config.toml
num_hidden_layers = 15
hidden_size = 384
num_key_value_heads = 1
head_dim = 64
vocab_size = 2048
hidden_act = "swiglu"
norm = "rmsnorm"
rope_fraction = 0.25
parallel_block = false
optimizer = "soap_variant"
beta1 = 0.95
beta2 = 0.95
Each number is 500 + 50 x the weight over the matrix's rms, rounded and kept within 0 to 999. Layers, rows and columns count from 0. Numbers have three digits each.

# layer 11 MLP down, 384x1024, rms 0.114, rows 0-50, columns 256-383
479474530500504510546478474474508480553436499590459464501517504509556510539470573578472428408497420462519473558485516468457565486593511539456448623498588464465517542504384521522509521520530481517509561483495592516388433429577385513520566493535535565476443496499503532494425450490466571445476553577481501436575546554507442507587533535593505522498489565446531477376450514450451516457475
478457401525517472599452475460572460474545538526396564445531562532526486530539375444474521529453433500500486552531559488503430441416523456509501581542528446545449569514492507543499538461522541526495551610476556536537511487469499474534490482514462527486492511501534490442542499532400567524523550524467523480547599495469510478514532567577539558527420506378459528432441537565356502469545
585439624513546527440441565422484462620514506480531430467550395507449510480569503490580587456485513542522450524500431399429451511554564386575528517520510497512440524375515524579576543466512604535477495560464473558503530597440558483599561443512565538442577509512431519521469433506509549488363601456496454422454519494516536549430486422529495575559627466501423511542524459478442522527509
493422519429472444523468409453414579507444501543484483439580485575576476499528548561460561493504505510527604488456498493432507555500514486638472569461484475476587522530461498449573549534533517572466517476525580494510510537606549499474437531484453479603508514577474610543417440532422433452467550432467438423583592479521404516417538519513492471503476478418425509620465435542518432463515
533439503530433418526517534484574433494491449523533427483530545445521510461451530425520469530493561514556473522620489483540427536559540474468519459470493516443546482454587521414510509458425460494411450444489494456521519494435542515417498498438526510576507499498572558467538554528539477534517423447487617522518514453438498465525459498523590582546486543445530394582461536486475526484448
523470578505517507439476488466568548481490533434494484437621552589466489476525476502541564434487458484492485605373460470443483500529564498494443462497414450488470444458515408440445510547480473568453501572491466549516532483475468514417548593562529526563574468507528524446513472418603526547466541485468445486482471403451558542428451483473544534426489579615500486491568611506420533458496
495457497524573535569570538590502506485530574496507440468392395523453487439481455438462505481595439558534451514501465539487500629468564447565537447544438484519395453549657569466548591488473481446450548438549460512483487463487557482483512613540563563623479466476511496433468515521520500555520498453518514514472512492501507536528445516448506456568568493448593441490534524542502564509494
528601518494492541536563479569498485498506484554427460540414443506526561479541543607475486477522495481589497532635492471432550456590541440445483564460518513628534443509566493489461493486499491448473487559492512476450545518513441523498428538415458665542514462569509545571509560501413586470536551471522470438442526547451504514577551464495486481490434544439557513535501492538461418496507
559465573505422509569520525552566590510606479540403490572591560487530487473457524491462447492496454527432410484492533488475482552528475486508529453617495436445517529549535550492402550512497548547497502465498462480501402601451513484443394453446569480471501477508447405499557531479533471621531524553425514544442496589565498562545531510608505538604528547499584465487512428456602476439460
472447564498446511537470479520506526467516580460474486458510503499451541497348451473531485517588452522584472573511525469548511554463588564509447526458556490550516460566472544498464521562522535475571547508473493410515541498389469655470480545488509484457478501497519525514411463491516471485550503556608517477443490467525506476524433488494483552438472390490556460495414503453474478570497
543581463464467593475502493468574474498443484438520450566495577480477518607550528483523474453469436499514503512440502486503498486555570456521502539523453429508481500551640555474491588485486514549466542442493413410481456554509491469598557493498388524520462496465458425560521574438509577438504477559565474541430558510519501538529472422387579520547525476521566511404531433534456485506489
440449488549461514452555415500421514456547496456475531537508450515481464522567515405439546427564523570488427484533539446528420523506535455521620497434551505532494544520492471433518552509449562514444455446521517568462508448510591558530537489557525482478521528482470416454588463436551514522476481503509549622592483517561457490571550558410558516475534487443481476388491513488506613433432
482507460460502515495462486497397474467529530498482487557489431503573573505428548553418443449436434586463565523487393543421463462529539550439542489431555522584441433582557599595589460517636532549569462483453489509439464501514580444491481582540544452494593484546485402561540450550506546556479430469481400503459528557504476508434534552534533569417510510501475506576563480483435447468505
550583508541504498533592538505546519533457451499549487473387428490550494522511544455469510585410463448525590495462578544546432513436561503504486507526507429637482564566412549522497552538513516538605521451522436522483498479466447508446506452476533482547452526502537567527561468471496436577534511465481405410557578447564540450514502604603496463481512505462496573543522385545499479551534
494418549486476485583493454473453544549511576436494527542525574550531422522443512523436487499385403605473483500485572496493535498524420575472508526567544428526497541421497455553495448556433562436539538414387572522529514517547527574365534506497527480533570560476477531488537478449451551490495534491478557454524539518484379506580585491473539498490462479509505605576499573473621503563523
528626511568523609396534431472563449453419555516614521580482480559546500537511444523443552498481510438513570444436524518582497518466451510499478540549531491560542578434500536477496517534527492521520574553521452394512450462465491460580500503325496396515466544501541472377525598498512525510421489554550502513493533547577552469580529434434528526316540457493547436449503393461585518511462
516434590580528476501479551491483486508576537473533546489554530508443477595569479510487431488470482478554479452534394441447399506523499501548473497554434455501384457514513474460504494552614527523469466526511532513494490484503556513544519494516555573462561467479568408563518492562559490483531634524506478490518502511494411475546520424502458508345496527523472465385579409537515470445558
470552527460432489578501565525507547451484441511516462572568492431526534474491485523528506475576509463521601425507468483512473559456447438462445440525531470438454465518610377530465535577465447484456602428571515488417452489511470494511459484480544517505508400410473388535609564494427450537461472511517493507512574559536509518474472571466466413457553630478526517500530533472500502452463
539544519539512594498507406586486455407521503550493486503502513480411576534497451535518448527497457524560514468514541516478581438469523489509406569477607512518497475498543521520542510415512476501501543569461534456498456532532478529558545456511472576517562437545599453479357475518570549479540519516513442562559526460435540500529500437418599508495486497565463498436470514492405529466541
510428513444439460517470511424511460488492426547610545491423508509493393483582524514438524532486554458473475504388475471448405537374512452605486383440436500509584501574425457528538509470535536529560409416504463526511437475505454537522471442502424614439535503473486531573525422423504503521506538467476541496629593414484384570420562514520446413522508508466458451495530456518515499450496
524407471462526530586543583518413559464507456567475451553400529465561497463471568538435544529519407557540467534425522451536505516479513455512493462446482516400519457429523556390644456514526497548562497514573499481482421427552505443550567423555536468532480527500565383504569409493566504574540502445527456502411548501519508491454521565503528472581462570407477585527442526545534437555518
484514568467465590427463516590541526502500468523377513417490562564572465543440533490505366514517486496470406480450477560515511505425558528390514523503530501558506443427483583551469527430583545465434497560533515465501473519508518562439436522544451524439512526542523488576515427420537509544451567465525499527554446494507420470485469549593411529544461455498518476522458494468514488556514
446560466607470459509395532560543494458450618475495464532501485518448432546469525573587459545438479530575410486542562498556434515553456493542519466493560471535483552479556538513594582544452477479446502590507457464377586447513537479545504486522528428529541483504511587500570528481643574475422489585494441485501424530519359555442398423382572547485472472494446559528596489530480573471544
515442520519520556460452453537461474450400474513491548513422511494542532446480481479532422605412456575498564548468548511518470509514525580575481539414551534422488463438461550487503405390507457513560615515552435462483414577513534498513571423537455491515550526571442602476567492442477446454571498424406445503484501551476486478566537494543456480447523415502573604500436401594493456544513
527432574458569513456458511542558469485508518505547510488461503543459492536478447429395487511490353419585577589524472478489531581509416454535524498395450454442493492418572409562512569541430487540525518485562433467538549430516518541442547559419519444521524502530472417536519393527527523492530479552499467503594473501502427532549540493560561530387499473402428492443486432489531455520490
584429478518426561562511503536459489505489562414503476482466491452531537395548497607580583438559511499519473461558546482454596431520615460566513485536422549462452569410528517515488541528494516471492482568526530386561537519432472525532557521555489497454494494542548492419413477521507487473436442454445508493491430476423515520456465465448477461466504536471405554536463465467542449462491
457456535418486530554542478512503522511569600487405482504403553484486474534493489543506482462513529407508611448589475536567515497519560466527382450466424500448445532473552605479480474497480434587572557475533531493591508532374547515456457551481516442597453539588499408510607490506537584416521503565430525523495500546443489506436552520486456446491524475497438500521474536532469622523531
427547464394507439508547546592467549372523554406480553525657382500492472462559556540486472482522475498536476466450553519526525574486512584542463559470501484503574547540584449548548521495471551542462421508449494580444495602548500491436494488486519537551575550457428484457467448419399510567486547515502542541514474429502506502489555485447507459404487531526466568462503587481477483583467
449551506505483525462553471569498487444463551485504480471551532451378494470538438508478593461551589491488446376553505426491554548480509526502449583426428565387447492433555468509447453505487520425531464532522510475500510542494593533447567478563466456529444557488505545551485587437516553541434472549472529472523479413550588579461553439483521534491577453475400470444534555506524506507553
530447483564544506431488448469492476513464501543517484552465597520485451503503480493501457482444482590557495458474526553568442496540513596605568497466514526555512473430514488510566531558578427479427457438551497441552456491539619463562489456407530469535540466522585469553490477523507524542568483486519538514495481439494519478515522454407544476570468464442501504529472499524502533534491
480482578542463429517469494571458541572573495550507573493509505536442580432568515476438502570493552537502544580447550399483489528424470536516554488529477510555539544578548510531524391606411430541522502397531458533491527478531494511550495534519473569521590451517533547490483535538447508569491568402447491491396464420598625509491517433506450605479523511475599511459555483555410524592536
533522524454446505604426461436455620583537463458465429486468484512534524482468415450514501505517523502497512495488479483491464499447523585550496541529502506544503517507436444509570515571455486462548512488482430582568447433493523528534494410499442484572494535501466559565557636449564476572512557447469448485456467515488568506483537460517509397499518483460490505530446463533494476490492
519459523512502481588557622531581561461520542476480523547458493440455497490514515486464452532543477578512447567498487489447483423478422468403604414455446516523498539550447453453460425446458560533561565424530515550490431459393491398454535508566491444444486421525544526565524531529462567525504533464533423499427482371484440481521515550453530482527520462479441499540460415468545543539529
445482583440429410509506601498540532493409423574469487573447515502524443546499575507461586470557545551538389383561503490490536488463510521561536545489491577500477484485506522491590444528412481432543484521530461512417505484458487488510514534560444493468498431480512424503526612507469522483483409563481581471494558477456522473510549539507443554522497445424454518487477434491537470445497
494460526553530492521393503512424469565457482463482550528552535517547609519494471504461525595537462436482553550527456506468592451488375440432552448495555445399547603477538519425611552478486508533402464462480497501571496430563512428514537470539522537537488519458538437493482587550445554531471484550439467520446518516547478496539527451492490527538452457550584432561417494508454459587472
433485410539514539465492429408508478502575551518554528492559420403518515549489510548534531535521471515514521499523504502531554464575443548486469527472472471412512543471533479501458519495520469517522516513386444551578481384546634524465465481455487544539501462559550491513513601568424492577479495499464422486477591527500487526448466485533554504522500510477475596510365473473523536448503
431543596516502544519460482424496506524546463407462475500439586498562496436552475528524456437557511463585387572515575518595608474464514558385458464515528489456562588440567436427454489568417467477545525544462569451468481550540496508548524440548502499529443513491476514505348504526463467596555534513495469520516515497531641526508426533459583456508429558473390463474569479425513490497547
568520550460501531563510433535429490489575465434432518433518510552583574457497531473438501510504451531418492469662496419579555422448494532460549448483574490547552464488461468335528498500527489462591569483444511490435535482487456499590463447508362516511603508516547504456525460478547539467551485424462465455457479397559443538499514609524481424554485467447453555484492558490512521466514
540448526490580593392521485542469561596479536378522580490502507488502508499422490492463559490530448542430472533378514509467616430461520504475597571408521442517478473479506518386457544429473574529482492558561592461468485520488434365455520502548512562415520427574446472452517495516571477449483471574544485520500462527463564518545523465444497388563516467443602460482417580416473344582561
508387557489523491450577434514554612543501549465487516469500558562467436524541577539543550462533561562460498481583510369499510454553482444449470535520538491558492483486528464437519489536486455421481531460456557544489579506525517506462460447492506561457552443514484513604476532533536548473528534473538376516433494484513509459530506441504456501576524458401439476502512531576459572560419
489440488506552407467438442568537450511525482467507468532523362532522495573454582529564570513535560432423588485513445474433412482488543505540568517427484591470443558454437431495430479457554507523471499487589385585476480508500418489521630479474559523484561474539488499449522475496556545464512497452514516582566530522621538444472512426503584472514462513576573507551491492502563470495488
497477520493445403453492552535471535497533450548557462498513507464529449468529531547444465487567572557500564553578411510498526486444518510626582497458561551491554575372470556494470467544477521554493529523501544524430444586628536561486388480534623591648478519613471531506569569519596483506589467464549493490455467465522419538475441574436604456611529456432469498521480508542576471475418
504473459522550434419506431522529535505496574468508501527504613480535511466455497498459572547524468537541450469498544437459474546474529509470513538459389473418485554447585507522506549466457472447576526518477393512515534529464583474467596537555459533439608546406482534545538578430538478503522541557486515558543490558557549377482442531508443459456463507444512504518507424449513468566551
457439507521415523513472444487528457540524518521465538486430527516432638475458472449409455488486530540522579453500505525527511561489424421451458478496417480382490461490389601461477572388432613458471549494474428455531428544498538519465548467466476512541490510423427513535542481592497555485450517462513535491448479520518511515513554562496510433494445424444509592556403522411557522505520
508479545513567439576452526596600471402457522471442496489523557574447531488442446472465545559469466403494489531543497379554342470457510466523435519461456502548447439492430521482566480509498493442506537526569604529547483515452576515565441507487518507549472453509498493488520564560524524512602524491489601513471477378503487516414507440511445560593488511408423510494489548559583450512561
495430425490547457471538505509503503470454538504512443543484534519463581477394545470565516552549480525515562466418517622454500560467529480460542479418509548419573439416465581513410510471374500480485462545514437566460568505544562596540484495574526506550438506451545434459485415647574467546549422469507495482458565450555480565435449510484612404426482518455498548553501576541466454418482
440598510480401502597530508546554507511492546475506366481509521484394434488487544408515596523456472454584377571492517470496534438432505584428497454468456498458532531515419491510566538542504526470559444525510459549498545481522466502601451493469483379571476486447507530498597471550572567474556487559534550546437501513549507411502487455526506495425529504538505547485469527401549490486585
501484508446524465519518482553555489406517456565585423570462410530458491568481507504550431429518414551489540484549481458504528513477487496471465549485495550498621429517538544463445545497466565545492454574501540432520500491512539472500375441530502540554445489492627441552491460475543468520480522487561480556537438556476526467483484516489448461472551452467415478500584542455468519542418
485480553537508434537523533502516442421498492480490613437519444519518542439498556548502478568530465464422437542481539500466467552487531489422517447521474585487425509523443467532515543557437542561539478451533524638452543563517438467493523430446462585460530516515500498484630454494450567509499576515494560499473535412448464561476527453485494507463583490428395455462453565410469493561477
526452420480441568526461532474433513443505488414459511564467571483586489514503529526505562502542590464466471428584464411552477560511525478493556550429518528414557439481529442456478450501508555455543513387442527496466542538519411399557516470547558510489460478504503583579472531585400479487470492550541418555449513567459472542532499499521562521419563448490526612470555590529489463516512
522507452440479517405543543465561567543486473507413465500439449442537576520469457546470472514437557500502498424561525550490462443510579471427517466579506533475494416501640464555497482493434618508489495500502528544555528504457478457484425474448497546589566467544561520521497424506482455462544525459477435427483476541544499529473510444487432554491549425485499432595522482586407453502544